From a checkpoint of a small transformer trained on Wikipedia: rotary positions, normalized queries and keys.
Each number is 500 + 40 x the weight over the matrix's rms, rounded and kept within 0 to 999. Layers, rows and columns count from 0. Numbers have three digits each.

# layer 7 MLP down (transposed), 512x192, rms 0.164, rows 421-425, columns 0-191
510534413565403434531500524496537451483460528500483456529490512565426536563489481509478467483452421549549461417491489484433575475497487484510523578487505480493420459415495503544499481471522549485585454485563444465486523534467477533469487512533490547439497490488520508520497462444530489533491504409516470557600517519524489542520478530504501444503493579460514546525491568485521553532537548499477554517447479483474535515512458437602523526480522473513516543468497464469462538489485529468497501489511436488507527488518464505546488436535555535539509510498487472495492426546492541515
554451507541525495497466454449461526441469508491468442496495494554448508508488512495444488470523430516545545584479483621489451482469513511482510482471471521487435545546546529499492456517461565496490479535533539493471501506511552578469502542527471480570531469485541505567523455480433463477519517493576440445476545467502460569453493386527453503486516431546547537475582445522517481556523491543572486472502481421449522497525513559568481495508501501520511524490454482464494442525437550514545480492495529582476507489500515521598507542469480495506440551484547432567419505550536527551
459512496507538477464555442502532515458468503439583454553525525543532487522559506456460480453494468474504469470504542455466439511490461487469526529476521506472516524484540492458512552553444484519535475517468446493470522550512500498528522484544424473504448431498508479478540540446486468539466471478517531448553485422569454535520532489524565467448551513551468529479462514535550491490527575441424538524579516511528472533539603516527478505478532516516514553433526472477530580466450478515475513502446519472475567423430527474434480549479447460433512499510516522459537505491431486498
534476490473488464473503506550543539525537434512472532524567453460493450516455467469539486460476500476461536427530536474541542515551551459475514551458498494457509489503516523515500491457541479467436569481515466533522507410505419425464475439537483554518462571454499512485498479443459504455446528478556433558525490538497535494584459504499489501473534505524471532466500495471479539524462467553491400498459470496415520529533530507497513541528527502461536457536445474495506491461458487515443462500537409472498528551505482453486468545611467563546450476509443484490539464549552472515
584434451477530568554531459449464480572475510505551442528566502453536434514565501543513495510559470436524445490484481490437516538454523525528528453484477512527523464525533550501494483464516584489478488493538447570486516557524513493504522461521495559567490522531501536503473539544518498513449497500465532442538581524506435523435503495468488514481502521586564523499569480549544532557502471498433473518504581595537436515475566457555473538520516519521537480545543533526443424505466462558478541460511527534506487505555470544581450408527446591551440434477437511525503477452552542490
# layer 7 MLP gate, 512x192, rms 0.277, rows 422-426, columns 0-191
514498477609480455530482515455467513548524459467539545498470483490485493465489428544530532543477544471504500565631530504553557489533457492539409476461492460432538513432527541565561496494514523465496441442565497473550563493480431523482522503467575563497435505443455512558479419461502490507483497514454531462508555470469476508495478568523492459543570468493508457508547518513514605504514547523526508488452436520478508497521581507539482511544510515545464426493544522504534544509466522496538485476473534573479464519502492491510489462509564491469504584478457549450505475492445469465
555431544542543541577431580456525590490513467480483509537433512491491514483537470575506516466475493502473469509459425490464525556493493506530507516490494500574536478487558497562484436539486452546513448506419507538506482510412473502509550520524526542524417555439505518521489525508522463470484550532480491465499493421509482530564529437489509548536508501488449484460477529495501479545492490480523467454501506490447553469482485473451569571437529475546531477447506469626528473542525538482517516507461504473510546482434507489492540541477493525533462433535419480538485580465551495448
493471520466509481498559513592475500504442477519523510529535456523440550528536463499594571576415532588503476452493499511549504467503530498538527525471559519506480552448495509473499487481564491589466499495470514481455487440499464537454470568556532543546497548514499487497503501481499480497491484512494432524500483494496490529526425539486476497478471448526465486475519437431467465498460463487524504483390458533522471489518536484557525470415498487461467498464498461449500487563486497514508567496493485486476543460506511502521515524483526521484447497510517447526522449515581486474
542475511558553511514507521543525502512497500482540505477518458469431497527499470537520537477434472501530489569540472511431547541489433422489506492469547501533484474479477588530507438500512459479479481489539490531487512500532551477471492517518517595493495506493531522515470517557505504568558440521625450529477510534480502449520455581383542494432534479499498539499514519470449491491467524425434526500487481515480500497470531562538493557519495552516504462469432435527381490505441418507516479515495448553446444482447481621514513490495446491463470484496489561455420461555534485525
466480476506492493450572589477521551378551531464449545498514501441499463505513487496461461459528577550405481421529543582456553500486466509476537371469401586526472408494504512544463495547497455515488535475522491513513505525462443510507514483488532465555446504492453491510464523431535506529528562492474474448502462480516499511488451575416448447494491475461457585488488505517451537457467512495464511464478563498419484481503492468455491507570505463467465417506474515494458542497528451536552508531499548547565471514539489517467504422473537499382452443447511479505523526600524460531
# layer 7 MLP up, 512x192, rms 0.289, rows 422-426, columns 0-191
510524540488584563521485475553502470471437486519508579557456527528477498505522501491477561493483475512489482465430508511469484554476488503519412525489460517518520541508487476473517571506515520514555473473428419422516472538528455434511476504505519488523510522572584530440479484507572463532523551512466495567489441508502522463519560499434517476487524557468494528515487532490502444478498426556471527518535509517504505422516441470486500504509527489445519532426560522521489504512522582481439470512518517509468455529464426497492463500489489549508554398626461551491523500515481498462
527457538483493475569518571535515471514490438488508539460487495473502484497471533501455505531537484459423482532455473545496487481485498491546542473554494503493552530546530427450477463472429544453482484461541416547475596518549519529506487513514489407527553499525509477506544508542489491502463458544490437457562531477481617522432472455447542545488441475509468514512476529534493502442517471475445475488508444471474529496496506486477523490529524480512499489425508441529510449506626513425570501443514469492451530437582472476486517512525448561600559535541448449502506494549487529526
456487497511496487475483566512405514499462493574560493431494483471543525568526509470469503524451487618505503490497465490457497498469448454553467491465495472543493502484493507454554558543517425525496483512438525451403526509497448497519489542551521505481476497505491521542521538454510480537513440619511475485538542521564493494468519488539553439469594540504460467533556533476464541508540487451573442465537460449522432535530536494533498510515448504513495532503519527476492513493608514555533510523465489528547555490521476513460493461479553483502474542546506460562501467508509582461
470470504535484502492506482538502482501545523463494519468419511541456529462490486500478534428541457554459520463453460563556556519525540554456530401500502527446473567480508487475537524527484449530485528515538442447494414514484530488484490417558505586431564517528449509537547559517480481514516535537536512494448570476491518526422485515493544516568410481495458392491459581502481492567528530549562519539449528510459467474510567492491500556539550539479525474516504459508528453496563443445539494428505475493491446454429498512494516426506421499504473529550458530477466483474525510526
511521555451537531542479562479530436563488435497467477570456460470455565431516562459517470468550462531552541541514460391515464423525551465496529482524614471502536420545508471450534485537493514446534501525474520467490521576593525541549505472489529489495516476455533540502504511519463466453450397536540512542566509511579470528516511426539510469504583586497550396530531565406531460495502473555530461578480472524464522549540471503457557518563518462499472470465515501509560530530491420498582471499468461490493505492515610552475525571540404488552435461553424482493499485482507469501